config.yaml
hidden_size: 160
norm_eps: 1e-05
rope_theta: 10000.0
qk_norm: false
tie_word_embeddings: false
init_std_qkv: 0.0455
doc_mask: true
Each number is 500 + 25 x the weight over the matrix's rms, rounded and kept within 0 to 999. Layers, rows and columns count from 0. Numbers have three digits each.

# k: layer 8 attention key, 128x160, rms 0.142, rows 80-127, columns 80-159
# q: layer 8 attention query, 128x160, rms 0.132, rows 81-127, columns 80-159
# v: layer 8 attention value, 128x160, rms 0.211, rows 64-97, columns 80-159
# o: layer 8 attention output (transposed), 128x160, rms 0.21, rows 64-97, columns 80-159
k80:488501489509504488525480495491488483489509477490488495497522514492495507507460507489487498484504497503496491503488485497493495498510484505494497502504491513495491525497490512502505517507495493482502517495501490491504506527508492504493506496
q81:492471528511509500469500516497507486466487530493492481491502507498496506525504475486496503515522514478506494501494486495509512495489491508511496494504499509498498480512482494505488495494477532503495491483502491498508489484519506492510496495
k81:495507507504504507487480486518497505501509501484511503507496489487489495481494496518515505504493504537502495491501484521509496520535499498492495503517487508533495483500514501508514494492505505501495507508507501497499510519472475497488510503
q82:499490510486509503506499491501493501497477502491488491511474523510502506505517512506502485495487496474520517500504528480490499473486493468500522492501516507488501502495507500467494507515468525496504515497481503502490517490513494506477526506
k82:502521519510494501495498510506502510502509485509520516501493478493530494509517490486492501511480490509488484511512519502492507511507494506500504496503489492495495497505516465503505496495503489513496473512511502497503486509493513499521477515
q83:499507496493507503497511479489486490516504513503525520493500500509480489486523480522520507468508494499509516488490484513496497477502492522485484502481498506513511483503509513514502501501489513509507510489498488483495484499494498520517510505
k83:505482499492500492491519513514505504485480497502472492512478524505505508495533511484499484504501491496497515500520521494514503503505497486502522508502508514488506508490490492504498508495508493518477492513484512490511498475508515489488508515
q84:505509498486504499517500494488492515513488499496490505484476485518501491479503512505486516466487477501487520494507509508500492479490494470471513507466497511478495494462491473492498511505495475488491509509489493490502506494526490491505506473
k84:506514498502505507491495500493505493516483491504482516508497484507484496511505498478503500503494501491498482499488503474497501512492493509512496517489499483486483514511488491521511498508498504512497506494495507503492486507501525502504483498
q85:524522507510508493515520492506488500487514477516505487520518515495533511489484503527496507500487514505519524509504478519486518492524505476506516477523500533494493475483507500491504491498480480495512505501499498495512488487474499518497512518
k85:483512531511510495482495506513500493508483498504504498496516489499485515502499499499500506476505485487498501482489502495500491515478495480506494504508495508503498490485492509509508506501509513491491511491491502496501505498499481498514487495
q86:494494500474486478513510506499506536513467504494492519489504482506504485463512513499504503511476489505487493495504516499521495484506489504478489507490510503501516534495510513519502482465501492506488486519509503497489506499503504492492489493
k86:508486508501494508522519505494509494512501485519495510495516504510507501501517497486485499517496502492506494505496511496488492496503520492515493514509509508476486512470487493519497511502496496512500484484499515524476491487508527522485476497
q87:517519477507492497525503503490494511512519493506504502514501514517499497497493518500505496499494490504509533498480528480500500509504504503493502491517494508519493485505512488496502500508518499504500510506525482469504501496480514478513514500
k87:492493482483514502497489487503487512492509493496486498498497485495506503505506513511509506496510511502505485499504468483505512497509474505494480492483515496481492508507492498507514498487494482511507523513485508486510491525508510481478502499
q88:512491473508513481506521515490513513505496504522531507504465499520492498485487509521492512482496501508485509500488503514521497500525505498512497512504504495484491473502516526479511501518497504511496480529504514492490524485491485507512503496
k88:511506492522509489503506489503495487509506474483483501487526462474496522488469494520494497501492495511491481511488491494488485511525486489500487524522511511522486523495496513523496500500479497487499515468499478491486490516493485503499511498
q89:496486508496508499506472488494507470479494501511504489504476527506508517498501504472494476511488497468501515496489465503490507504487505492516536473493500495487507483493517477485507493502491512492508504485496495488523489474522494513493486498
k89:493505509499519481468498477483519511511475502519497497500496479488517519499498475518518523516495510490501501491496482489499514503499498501499492507515486510513488500492505516515501510506505494512496517505514509488484515514513487479524500496
q90:499511481493501518517521494505496523500508498510509508518448509508505481475502528494508503462481483494477506495495505517504493486492495486492487502491505511487488481479519489498498501492491499494507504498522500477491519497503504473512510482
k90:496474500481492496496507512505515509486516493498498506485499501543461492490522483497484492507495504470506512483499517488508493493496525514514507516516519494489488508485504489527514503505492507508505506495497503495495501509515536529489487488
q91:496541496520502497504514518499513489469516483503518483525486515502505505515461483508492493509493507523503503510476484527469521522492497501519488494510491525524513485511498525499514497512494479485511506480505498467494482473498494514510491539
k91:489473493491518482507473489523473489481507492478491492500510489465486508516480500528516525492522518497500493499491490507510498488517503506500483491514510516522487497491483520493515490497486498482515528484506490496543520517479476483503524495
q92:509498520473489478515515500489494520519528501512518520496484522517520505502527489529494517494494517486487494485519525533501481501480525540508489498489509514493547490509504518492511506508502490504524497486488483483500474515487501524507506499
k92:506496504517503501526527507497503488500502496494500501496489478516507523472475483491508491479487495498486500536482512490491490498503473523512488504515505506500501506511512486493519497494490493527471521484506505499494500481479517494483528501
q93:512511512517476508527486472505512526481507493503475483491527505501494503475485494482467484527491507486516507510508471510501510510497521487495501473491500470478520497472506493495494510480514512480504496474515513492516492491520498494488514484
k93:512501526498500497473469505528517482518511506502521506507529460485504524492498515507507513490474522481506479525478494501516500513492492529520471496494501497517505485495500471517494509501493500487516518484504496500508470509493494504502505484
q94:476506512501500504493521525518498520514527482506496519516504499484523502522488460517497499489517519538498462489499476504510466504496487497496494514501517502480480520516497492481515516528471499482490495501484518504505501509467489475496483535
k94:490489490499528497515507509506511495485505503504488489517515533498478447522500498494457522494509477498508510474502514506492499483475502481511497506502506498492514485491493510498494501514518513486497491486506455513490517507520505520475489527
q95:511488519489507507516550498489494503496520514495509482512495504532489527498507483502498505487504486474474494507498521515510492491511508528494495519512495504494496494494485536517501487506498494513494481514510531489491502489476489532513509476
k95:503493477484490497514519489517493532492528471461488501482505506501484481499496494518497511492509546527484507499484496507470487504537480491506466503507532509502492533495477507503507475526499496483500523518503518498503508489497504487471499528
q96:516488503497497491449508511494507500505494503460487508497480494515480486497522557495519518475514471470479501473499533488499520480510503505485491513478449522515451493469502476531493491467513504529504516513504510525485518534501479519513500452
k96:482494493486520536514534511472507528512513523531490486501459521497505460532518495471467504499495483484504512469494518500502505501471506481485518528478492495473503509515514500489494491501509504488484474514498532502466500513520520485515468511
q97:493540483486496532512475487500510525493510482484536506494463513524499500470500510484506517471491483506501533515546502527469520497500497497504495503529502484498526511478525511523513503482525475502533488476516463494471480514528519516520505504
k97:501481483521521490546527484552496522473506482412498522483506506547498477492553494508464481487508507497493505508500536462487494495533539499504480508526515500515495527448477535517501475496496507525491498487498487511496520478489481551481492471
q98:466487488470467521518500487511516559507498504508524500488528480512513518459511516453450512530486493513501503511560505493520488464527499472517548514492492501473520534521512478499508498481510508485517457559481526521498488507497492484475519490
k98:537491527520468489497511489500525508532462443506527516510491499512517529476507496459498489518480513453485520509541527481531485546495558450503482510507503515475527487496522501495474519442528503496478483514513454508502513486531485517484523491
q99:500474521514491482518534475475519492518533530523471442481498518516504484495488451472524476511527517518523511475464489474520501485488492477506473510511541493517522504492482523504491522507492526490496475538490526482488519501473508481513526496
k99:507476468490456511490471492500545489451492495484504496471524551522490497479502527511520507504514504490507520495503482469484481491499513483517516515469511505507470501517521535486468482487497486478511515501476461478486477504485505496469517457
q100:523526482498489486539522504496485489479495482532507479514507516499497464502468495490496517515472487525530520535467493530472490468565475491511510506466496560514487528551445549517487480518498535503477503530480508497533495449488521485466486530
k100:510487485463511510524494503526505568447528487461475492497512527511497458499505488506461483492508522512502478514519527500509514484516514468498471494508532500505535509467492536510508468519510477488506514519472485487500506479504502503441532529
q101:497463503494483490467525476476488414492503526488529504501497506506439510528483481488542472528496509489495481499514525489524529467493531492500477511479486521569472461456519469489503482484512498505476477505496507496495495499482490513499498476
k101:462530479480434502509499496482487510507477532505499478470507502494541550532478531481530538539501507476503486537518494487494476457521518500467523468456482512474507524535457540466502517485487483505506512528496515491504529449559510479528528511
q102:484463524503467515543546465481519536507513488523500460490473480534517507454525490455507488538469502493497531468548495486526498481502531482527526499514530496468554536459517502468501538493503519507527452568488497513522521491514511494498522483
k102:505507500483541517563534516480472567493549471487473500515466472441503472514485474483445486499520530476496471484519548508493519483519455506495487517532528506462523526464490452545549500547511524530469472534499559533470512488502513509471490562
q103:504473515531501485517520495514532476475521530509477431472490496548511501501504449538546457510480514505485521481486474464517526543469536455479436458532532471507518451477509538481487536485489495502478500490508500486493514473515519503528529511
k103:550438517501456465478481455519537479492452470477536536466488531558484520487551515496509501518492540481495545500522499479522488540515581454506483513525508526515483501485524548465461501472523483510480497519528413481517490530483462514484540447
q104:489476460480520547490463514525486515502445516498541550464531455492510538491518523510439483535489502469516507544594497506495512514502533566482566498497453490469541472552570484527514437496525433478504498440555452508485420492540519519467503502
k104:508470462481491482506473472559453545454526543372470560454507495551515528510526507524474497491504499536525486545476543474487490467546507562492473498546514450529479511493482515488524435503473473534518507540499507500505476482492504511520539452
q105:452481479498519488499499487493524514533498499557467512459537491507524524520526511534427476538468541536509471460487475484510482508486526470477538505459541489450533495557476515489504500535488515496497448494484538495519540497547447445449527523
k105:486555508506505475458468532537458475566490491558515477520505413500490537468459458427474422506418486472505468580564482523559507511499527505485460496489448460485546431498481448510504569470512490560506484452505459538556537473489499537515526491
q106:493538452486505538524523438541512478487513557501509478444516504458510549495496439438492496502541467539531484482505505539494534482467498553508454479458523446500487480451478550550473538548489499433482477456478465520493482457512523490478523456
k106:461553543553475541468492515541583473472483462462561463457515523477468547470416520536551491430538526492502508510506527512505462499507573510525519453471506504518481466506463499587502513460471473505511536447562413468475512503513483523449500476
q107:581464524517539444553507532526443504515483502464468439527535516450556538474526458486558520515516516442456546449516524493491551504516481533506539489499468478485497499472487542537508530483513454478474520459472533528534574421489497511531492464
k107:555526409483464489470485517528499478492508516521462442451569486487497531508600536455545573503497494468502490466560509492488480471551548535490529408514474498510492494488489492501490486579502452465610479509488462515541467483476562522488470459
q108:479524473584483491500514559473493536548548462497471512523502490438509600457436502468519448491528515482452517495489545458488621489440532476521537491502523521524482514508452539540562519483529415485495467548529502460537578506456474508502548510
k108:461471468491457425537485526538453563468525464527416525455476456562492530450441538443519478500469470470518538532495485528464575547527528519548448564489470491548461532553526525475504503515577505484423530463461481448518524515530509518497429503
q109:507571488533434451575474497496510507492428559486443570551491518505511488545493508480561502541526490534465456440503514481517443541482457503479553472556487483478502497519546539523452566484519469516508458446504500588528554462503494459494531485
k109:488601494498481500542501547466457465496533493445492539472491454473491480466616557492490513547485502472523455497485414549473521459461441496522449562517494537480456519514460476548520519552495493557521514531525483429492488442502491482536550500
q110:509484469504611478475511475570519496518508452480493525474549518497500544562531523558496496526511491500494489510501506523496510558519545469428511452558535451441536497553482569559479513512503528514441446441528534497472524442506520510431525503
k110:511500517474555574566456536477523519473536444542450404569432549519420555459540529504450501551539545532515526510473504443503501559501421487545504513434467496511472509472497536461541536587500557504374457455485472660494563522466524534401498542
q111:553475445477502464539513508551452462515484574549548531489483515440473506495443503533485447515512569506503485541509604526468516518461480463491513510528498571546371451480455488502499517452510471469509508487523538501507499496456477446523441418
k111:573441498498582483521512434457476473503516506499474524459565531495388421494461481531489562521511500468532480481556522608496518551446494487545564548560471510521505494493554429515534460546491512436541493447494531509528473514421499469461490556
q112:450538521448508484480456503520522487511467567494551492490415555516515520512531527558490524501443501507499495474494477437467528489476564529502508531431519510428398471506425493542512427532517437499507468435488518488461517548517439474479482563
k112:480475426502544526528538493543530488494510455490492439521504401441463436483589402497487422444509530506482527396491499452502564509553484485465419563476552502515513535468517494584473502539498492479560502524494505518493488544412511540387448479
q113:516456576483496430543455481484523504486568540432525501504515508473466535472499509474596485557453468520472455546525474495498526498584597435539451516490493484519555483427534467478498478586520510578437530549458508523536487480532473436525542570
k113:464554547517465412500542490432516500520448429522507500543527466490512527543549505538537512589530486479509475496496437530493493517548519506495476439498535481521527513517450453558503496529518500553485476491629525519544496520445525449409532470
q114:568561459408470512497446491554539488436499411486467570552469524556532519478546447485432431486486448550502447462454482485457514578441541506456486430471502558505474496541464538519547478531524508442517529514450619564472508509438556577438536410
k114:504473496459464572534515519420513456453551530491483460507482547424429420435481511494550500475529549498469513462536555484481515551565481534509445420502491503496498478512432470589479497525410489553500469475541447510459531490467446492472529478
q115:471497502521489509486425498460526532462501474504461524495527538500479503438508435535455508466491540479451499558569511490486546541502517549516493536479525577457530444537494506425476547491485467472526501559507443460555533439494460427514477459
k115:450540508498476492472421534523488519513501501481539472475540513477585487529526507525549580452545457428540461539565447436455506437493527526547480471505443569517559431502535508476477424465415449443449460476514552429500557516533516457422469493
q116:475449531594497504505528509492474499518560502488471460457520505513488424462514533521526439521511534519559501505552467543494546509519486422504527445500476484503502512554465530489523508540548470486463444620478542548469449468522539447542552495
k116:537517493540495457429455527577548561460514518553485500510469539435568466469426500481484414510494533559551437471452543554503436510590580482444446467482559495490488525539451414409441436553493458458519446480536484481501554474471546478519528439
q117:468493473465491485461542389531564519431475510547450557534531514416559532505514387505572494496438470520436535515498635490567491528587487500483511528550440491444526618504547452506458466505459557510444533533524406483435462467562527560514444426
k117:529439517467517538543549500490598528443543571525543537457503474474457563528551530534504506487468456492537543458546523456517496478424476440599561539515486428533446496542473519542535500474450456458520479565510554411394525464483530462548580454
q118:555504501449570549513543505504490438486492470491492507594523538508510456487523484498412473553535479504447505487479466558415465485501484476482494508445452438539574499545529550464499460563531482521469573551517519475477533558510498490547514432
k118:569497525533578477537462534532525505552575565485507500561481494600557475560438519503483483465457573525529573474537452430557457379535445428534493512541506514453489524555435524435484498486540514494528463430479483491519533533492565521422471483
q119:441473447513485474553499533458448485418505443520485502406530486489539570602507531525455468516544533537500554546464572468486539519520472491470484484480466424516504486468514514527433416588470507521472520446498589451593471524535598445459533552
k119:431500508474449524502523455540508522498434517519577478438536482507494449513474522511495511478437535478492549516442532449519511496560487478475516547476481450480472495482473493537567563544481458523496519428480515578580500414387556504550514448
q120:485406571395485440532544500516464540476543457523487509433583466485497526506487522414492490522529398475481463451432445460423546497584528449465515516513499548476466486609529574525488560485515489448548508423535494512484506492585433493502466454
k120:536531488520478511454532543524398486490545483539532483478465478459469444495432577473517428490578505476538455537578470465449564509493499553533507429533512460523488478493502506541445490520439502487466525482501536582437468533555533491489462510
q121:467524513563523515547497580527494432519500509511506524403509534579514440477484502572464451504523512517469468486464515490503525524510447479524534513509451532491504611479511485458576587527532533482466484494504503516471502511478516527459563503
k121:564436638468471577497422521446449451434497474490551477491447511514481457503395502486478572464541453546479497497486559550491612528562579477458482519519535487445515462520482510500502535496522500423491509551437473485484498466454505523416467507
q122:538500471495469453522467473428485474519512451505503460526458506541392541608487475569487508540465406508554441549473485519556505442529500472480466504511540494551488499557477508539424441439548558476495485537488491495462510517482414582484550450
k122:510535459507545488556450476548492448492506478430418480450534495431479547465432496558508443487483551491488514502474514502558592496430470473469582602544486498487511533521491560464510512445406532531472545541525531555435504528483544521501505566
q123:527518531428553495475530499525464454505460483555531480518517539465501445480484531483470481510525532520525519536456517513524479565473498463506510442553503510558553511534510474504441636533562538494591476561471498417498593569537555476503433459
k123:438450504559462458444530474524499444471460497504464508491518519473421567549598450499521514455443499553491468557484466419511455502482516559454472646518508477521459447524525536451442586443476482433596542491558508440508512516496510491494545541
q124:470570504519474517544472526410404446466505450510472540460456494515453506513507391561478460476466395550576518494499484445434504526549520532536509469549476539503445527512504480501458518464487517482483551527449466552462477422479465508547454507
k124:454552472502510453526484490418526518442543543530564541540514531460518483515471478518526441446543428525451512486445498461451532465479494515450549479535479514532525494507465543531508499488403449486537565525422454428432474506501525469440509424
q125:514493479503513580566518533510478490523478555527531559473400604485488569483453496493487457507477442452555439480517522540498437488599483516538493563487447477501580524430461465582456528487539505477491486497444466485560502555580502475486584520
k125:432530493412558534517534519505487439436462584455514508438484503465448519467452556458482555488486597465508520538512429477503411530459479441520454504556495500517603545434469467513537569465550461527519508562470545474510501467494484489516471490
q126:514503429490444403514455489513520531492504510512497408519479527479524516513480506500546570509513409482527490473478548477507445495446456476505509538504516476467485484509358477480543460574521496480511525515495459507529466530502448475485501530
k126:447430536497439503476513492480546501411471489564424451508562432434499521560462494489518467519514470473493492499488494515520484473495458489521543610469567500505538490465473508535486462472501437500505561519475475465500470415464464543466477492
q127:500515446467479464499545428567453458467504528495523515459533516458474496437516484498538472438370467532484455503628449528539551486501493542472551515535529562475436520530487460462467488486512482518478481496508526565546496581516441468515545582
k127:529406502455477501479562519530564522547516473464534467530600472515509418500530513513502491502444510537483421415536494578417585498463562525522571551465458462546471580463471529409527480509491503537487562515457486429497464510454509459485550539
v64:533488481548494450543509470525448537529502543443536513498478501423506475483504458504529518498483497530492558525554529465550525514504484504563534525454487546479501455463474498469475497524556476456534523461535469533493459473522538476490438523
o64:493564549522458532528467516466487459505567489524494476466514492540491548497460496471492422522514509511496549510511487544518515535470487496469469444517543540566500527543494535493515489490393488476497513529493495455489498451524513479507523516
v65:515457542495505494490524499517471530485470544487481441528504518474467480441480535454493516546495534505522522517463460480496508531502539505431527487530538517500500439516452476502550567538550459526457496506498486451415452528475506543488536525
o65:516521561487542476527478548473515467558534450513543461509497533521535525530492505523485519434493478436497543500484472480568501544504476528578527521493480501496446490508500499509479457463510518490509479510474540524534512475486418419450508527
v66:495517503501524548509520497550537472466488451501512504530486458523462448477514488510542492488493412517485490537519565513466485474459442523468475512475455449467528535539501514527538507491493491545494528531520533463532489477514533520454532484
o66:509506501506515501452489513494474465509497540492496510495461498506524507498449475509531488523544543488503495493525516515518423532482539445456540522442570493493447491552486531482475485559521522547479445503514499494531615520488545520520475530
v67:531467509559503542499497531542456497461451473507454513486465496526483516484503511503565437513443507494489524530456488503462502401461497465486451503472530515522519520536480517586467481538496512497517499473506519489465497534501439524547512522
o67:532472515490542510484467461485488504522558467484515509504444563490485485514450513455498510545482474495467483530501481480492529539485482560500498496505414460500449462510495479508512538533511495497478573470512472453501460446490529502514494437
v68:473518535501474498481504505521491574486480540469530426537493459528509547491517470509445535532481489512496502499526552514499503516515530507470474542500531517527505433486486510513469470531529531496556492493488535492487521525482587521477523565
o68:521493502499539558479512519465476465554506538517479444428500521509471542506506500520524461508454541470475510516513477491540466496543534490492522481497449490465488564473546544465420487464489530524499462530476465522511484473515460523460480433
v69:481457517518489571570451516460488500451459555504504461562555509493496538543486482513493480491502494566505476511505533439473453470547484465523472496472466553532483488521505496518510490544518461469503521522511481527493504495504521515549460546
o69:565549498527488505511482510543528495542553459487492526521514482457498567420515487512471475514560527513481537540487519501527518486473472482512507468525511550436522524482518466484481495501493475507535525488517509516483504454505422457494426482
v70:520480505462517497528495551476530491485454508493471478477511460460528493510550466445514499471538525464475533507471487509503528496501506472539500488496515533498458480478496478492536518485484465531506429507466522480504496464511461460495542521
o70:493519493522521520490518443510511559526493519499515498481482533524495502493506543519519477493501523530504482481550559485476441539481594444505506501472502488486563404549528564458453493547527547494501517457471462496573445496528517474485488485
v71:498484480515521502570507554465518542508575530451474484469521446530486515507504472504503502503477483457497445533525454479550455481521534446471484482521460513517494492506491521484536531445467495506512512498478518502485487517439504495537478509
o71:517503477488471542455489510560527519456438535469542540517466517498531486501513468478452504505526508516452503498501506467485519486536451514489555502545533537541510458556513528540447486517506475493535511463510526494486401497526448446476480516
v72:514509501462544514567506525515502485505482477510466470457512494504490498481480478492571515539533487561592503538470521493441486483524485474479471486542458530478548447527505481442477519565476506513564472497509546466504525525524433526495486445
o72:467499534514507497488500444497434532512545454508522497527511487493519510523453544507475496491453554535496479469508524481479516526546563459575510533512476505517413527483481517529452455502515521492442494480541497485492460535475538530481490534
v73:497489497528470481557434495489529534470481525545499550521488506465542461529520514439569551508448480502529486523506522513509465560482546527484483469532506521561431522574556517515484502490414518544478494511470557515528517437489474546530533532
o73:453505442522507513476539510525484513503537444510488519505459531476526541525501512526517531545552516494503477449504483502426491484498503442504493507462469484465496512420485554444507483498460460484517441510515497531486425489501519493554465492
v74:550523479483486521520552495497506532487438548484515541549507485459489516528527514452502541481471476519517515509557468513469544523546501547528430540473531446465510529526471506513486467485472542528447486522518425517499498513491509516544488505
o74:457421528496506550499484490486469489511544516517402485496501428492469534495451475493467477493502468462484394508457460443514502476498507437469546510476503485488485529511518494458489535496556479460505552464515476496505515504499500436440494472
v75:505451492518439513466473492491454490473499477528535549576481448491458465515485460544472482497468497504477499475527486486514479473512507461511503497519490554476500512499523490448512493472451510475500495462478524522472436475524504419487549489
o75:515561511422541474443480511472567537459488516494500485444517491498515547481505527521498473501511465473552536464488518488494501508489543560517523506560514495548524466450426524460500482519517490551554488519507523498533490506550515494511542547
v76:477474531523529496450430470495507526464525520532484485477506500502489484507485505455514544470563561456522526511478522558530487465510498496479482517519404513428459576526538491513473509508489466561566500473449509531477486489459496489533517574
o76:524604456499482511506537560491506536509500496491475525537473507522490502493505459511453500458473503564534462516561481486470518521499524500527473463457521488461497491529463501488472453502543432462481458536542501493499519532547517520506455443
v77:420467523493489469483492503510453530470499440428506557530436453441501561512486523530520544497481507518511500520483485473533560494511489501487561442440524516478453481491475481508505551525525465562508492513492566502527514472456448472467466483
o77:494506517494547509501512499524470530517429557534480506554506504522474453492550489493496495554522505477480538488537506458547482531492523565499410563550460537518514511519524497546460453438499492505499514500529490516465511518478521517538497504
v78:508478504503478468512522533570435543520494482520507492482497531447493496471512484516489452491521473491489477458513513514525452437476555522523487484463486516469482526487492492511540463520505528452462492502504499539449486477493489476564493507
o78:465449549545498495518497473467514518487461514476533464524500450457470510450509478485445467474497504505491475491451494482455483554457475522488478483543481462551525534533492485471432534533527512540488479474539512504553498523489542502537512485
v79:498483512466515506441487575440477472515511483510462493543482498535550514451507564532485513485462534435511533486503478479477477515518505424507518516569555474550572528515543463515466468482424477466435532517558482522498462506472440523519455516
o79:497454467513483538525480439515488578452483522536502570476527524529486499570488493502497491510477466532471490545506483502484541501529453544458500441452480492502473523465483482487498500534514513555485387533521454454539530494485506487484558505
v80:480553469450525497474495518546476404447530516477484515491473458553514520503466508530534469460461498534519495496523529510549503484496518518515512522473492526467491540551499486468537465476508515510474531500504514459495526510445442477512475521
o80:483531492519458517456528491478524469508514505478501505532470522495545461481527498452458551549458521479468506503484485527456499506504415489460507500446475468518516519510498503546470491508470487480538457487487514520544535495594518479483526482
v81:487486499436502466485499503457540452550439464449485422495450508491460497541487569466448461530431493563452529527537497515483519529524508516514505370519454520492497520486466478522425514515467547489494576531471492475506483524517480495513560538
o81:472485471532496563514511516509482526469540540466444465502498574552548501439525458514467505511530514484467497486507531444497542490472488501568487539542520500505471487540563496469512517446526568468493489487498526454507541537516491516516498475
v82:472474508483487471527469491522525532464482472477516526503451489444472456489515491531445565546496487499531585533469458503498467468510479496498522479475518473557499534498516469518475449545522527513531530478443460512473488528513525490462461499
o82:464528520516561510519526520434530539549480528524494466461522475530505525463553523425522519488481508544486530474514473548527511538508494532474438511493492497513475525520535536498501518455498471516472489519456531477480483517479525473439480453
v83:484530498461518512514501474454529543508517472476491482467485499455545487494489430527502505473502493556498495507478484541547483495465460537560507490528503520513481490522555515529451490526527516579541510463483508492509517481487471475522476509
o83:497509467544503525516540560513557452492503536498523497520490428541508533539493530532514498503503501518480523458499498450486527617550548499491526550472510504520500533478469440465491488508535489489489519539523491538478549557510556526524522456
v84:530496505536535518484497498525476549514554530470471501490552478523473508521507457539487524561450521476524488481466448518459521511466533478483488473481465516488537487550476471554456584483446561479504496502437461516540505439502515460469516514
o84:500480451521507499515533482471502488501463477479531477474441516495510506494490513468532451522552484500502477504516498504536503450525477460547496543584477546473478521469526561494519438563565436527486475490499505509485472537507474458524522459
v85:460539571499531529503508470467506472459554486516467509497465525516496513501518498512517487558560535548509512493564494517449492471502565466459462493497504472441413523495545547545509533463570437457504560496495525553501451507545542520558523486
o85:522451501507494473530537585580478489497498378496517463513515539479475471528531520507508470500448552519509459547484499485525518543554491524515525500524524533558535461482538450468463525473497527543491519431513510499544480483475480550496482507
v86:481520503461467517501496492472559519486519538444558545452515480499506542479457531469491530532485465528547430472466447489464460496499451522494521508488562549485511519500518538426489520447504595456487476501567511541507485512470464560448493512
o86:446514496462468507495538471488500482595527524502466488516524490524570467523488540524477532461503564495531506576493514524499491548529535478519490499558487471553493496539492527518539448552500473497507534476412457517491532502501448500536521502
v87:525546482497497507501510508486496489502515496502527532452538488429527518410525439512449471535501440481429468510471438495462534502464545498477492462514496491493496492483509560442556470517488461499484464494438534517492561529486513520472443496
o87:494484461541487489489438476480504469527420472507503490518526509487471503544509475471514550521521552459533491536506561537539531517570505469436504445486496435554467501515508436500457440478527519459507507517506503526499476524486512462471548518
v88:529538508533478508518502445491515495523479490535484480517457529579460517469470511526491469499488426501490493510548510519541486452502513529534533478549505534493530517471447432499485490531558451460525439515518484501507539525469428554462523529
o88:510519497527475467539519508533488479503515514466486480461511450446478564506549457518476553551443510514519482480471495498504486561546536476496489443504459506536528513531507501571503509473450436449491507487545462480555523541514420529532515495
v89:505542476526509508489522527490491446549469524482447485489481451515499544542497534538449444505510428483505535476465520491531484470518524504479506486545566523532483491481509475505481558531443470454478501517508552467489491441489481505462529477
o89:504495496458501522524530528537499570449565525488495482545519555466480483502477456553504540522522526444507483482533504555481545506501527511509512547503487435495484513523466539515549497496490583571466517480518483488551464530504517501451459507
v90:549513466452519543527560507517468498488526507505520476480482508523503470489551507493487502480506457520543481503468465525522527484502542453501488522482574519554443491503478480514450489519494504478507515483508490488533522460473492456489536507
o90:518495528544500503460511472434533540456496503496479479539478515505527505520450481526477495492524523508484526529508491504513462557537481481440515486536443513462540570481529552483575456475538513531443484540500440469522513531476455496473444525
v91:505512494435453563462544499490552481434508456521524511525543473521452519535505503481467506479491532539477472500461525520532527495430552480536461506567408503512468523498446500419508548526507471497490459491513542483471489481532522532533484473
o91:532456515529508483465473510567462517497449474504482513454490522471521526442531521480496502433510495504474549461508506485505474513517460457532500512472557456498552506479492494510481489521529525476550548477495524509479557492552484494491523487
v92:524467519491497509606467430489492491494514437498500499469507474499526495511490493473480515458484501449485482474479497503513496511499493475543480508473493520509530472515484499562506549474501527483524548469505500479436478497563459487482469549
o92:545475464518508487427524533494557470518491572503519474497526567517477512520511504475445526508531545519523497516520501540478537517450497496468495477481543463495481461514538474448465507458524517512499501481507462541518452513440536453511564461
v93:502501466488485458483461498512529467516535516493455463464477516486447495465511501496488499457494481560552462464511520489487495471554522516522471509407524499487533489451496537510532522518490453523467543514477533503599422515514485472490549473
o93:530472514512476525553502483565476489485517486527504520500495457536569476542488513508476488564503464440529560528539466519564517515440540447508486517506491542508514487509498507502518497462470505538518467506560503535493499480507517538493498454
v94:488517491487505508504466478486483503511555467489529475533508521428512520528515486563507419502440493403508538523494528532440462532514515527531476487509479500548508510513503528478526540489591480462465471510477503503465509481494481523517558506
o94:482495491474495494491509599552523520544483567503494535472502507477455474486541496510501533536476461583493548498485497540485524482534503478490544521499455484507536465502536494486476488498477489571497525512520449479467516517516476460533519466
v95:505533510508514539501520433484537508474472513502538498496488505521466532476464476485475500496481521467539458472486461498504519527459461486452553442504476476533501442440474500476445465447526510533519524533486444521490513504481526472533464506
o95:482450508416511470490470500463478451564490480463483525498474460511564466454498476553558491427542507553513488516484512535510507488527482532549523525519503486561529517530498509495592534554537451482459421477520462486497468551515519475457527496
v96:538479448462489431480487458495496518476520491433550400543486455489506475470503551500544558532539448533502506548458492531471498452474522450542572499512504501503473509439506497470462536493469483495499493516542446521482496483519530476528433471
o96:494524517499476515515544508474513501525450482503488577498530555529527515480434499499483488452489490452507493465498418478542473538493497501515489462478493436488545463557512519487548509492488498550501488477497464481484473492511483458473492559
v97:471490515455450523483493484411461521522482508492518524483531479505458450493476525549468458502480472538568583481560467505432481491527486537537476530408450458514475501475485487458466510502522495507509466567501568542472512450484457454494543536
o97:473560515534531542488484525576569574547497514526445503508486433429478500482534437530480508456509480541530567504468486508563486518495516516525481472507521550535437464497507548507494466514503486477486521455462436476516479474479511471490473508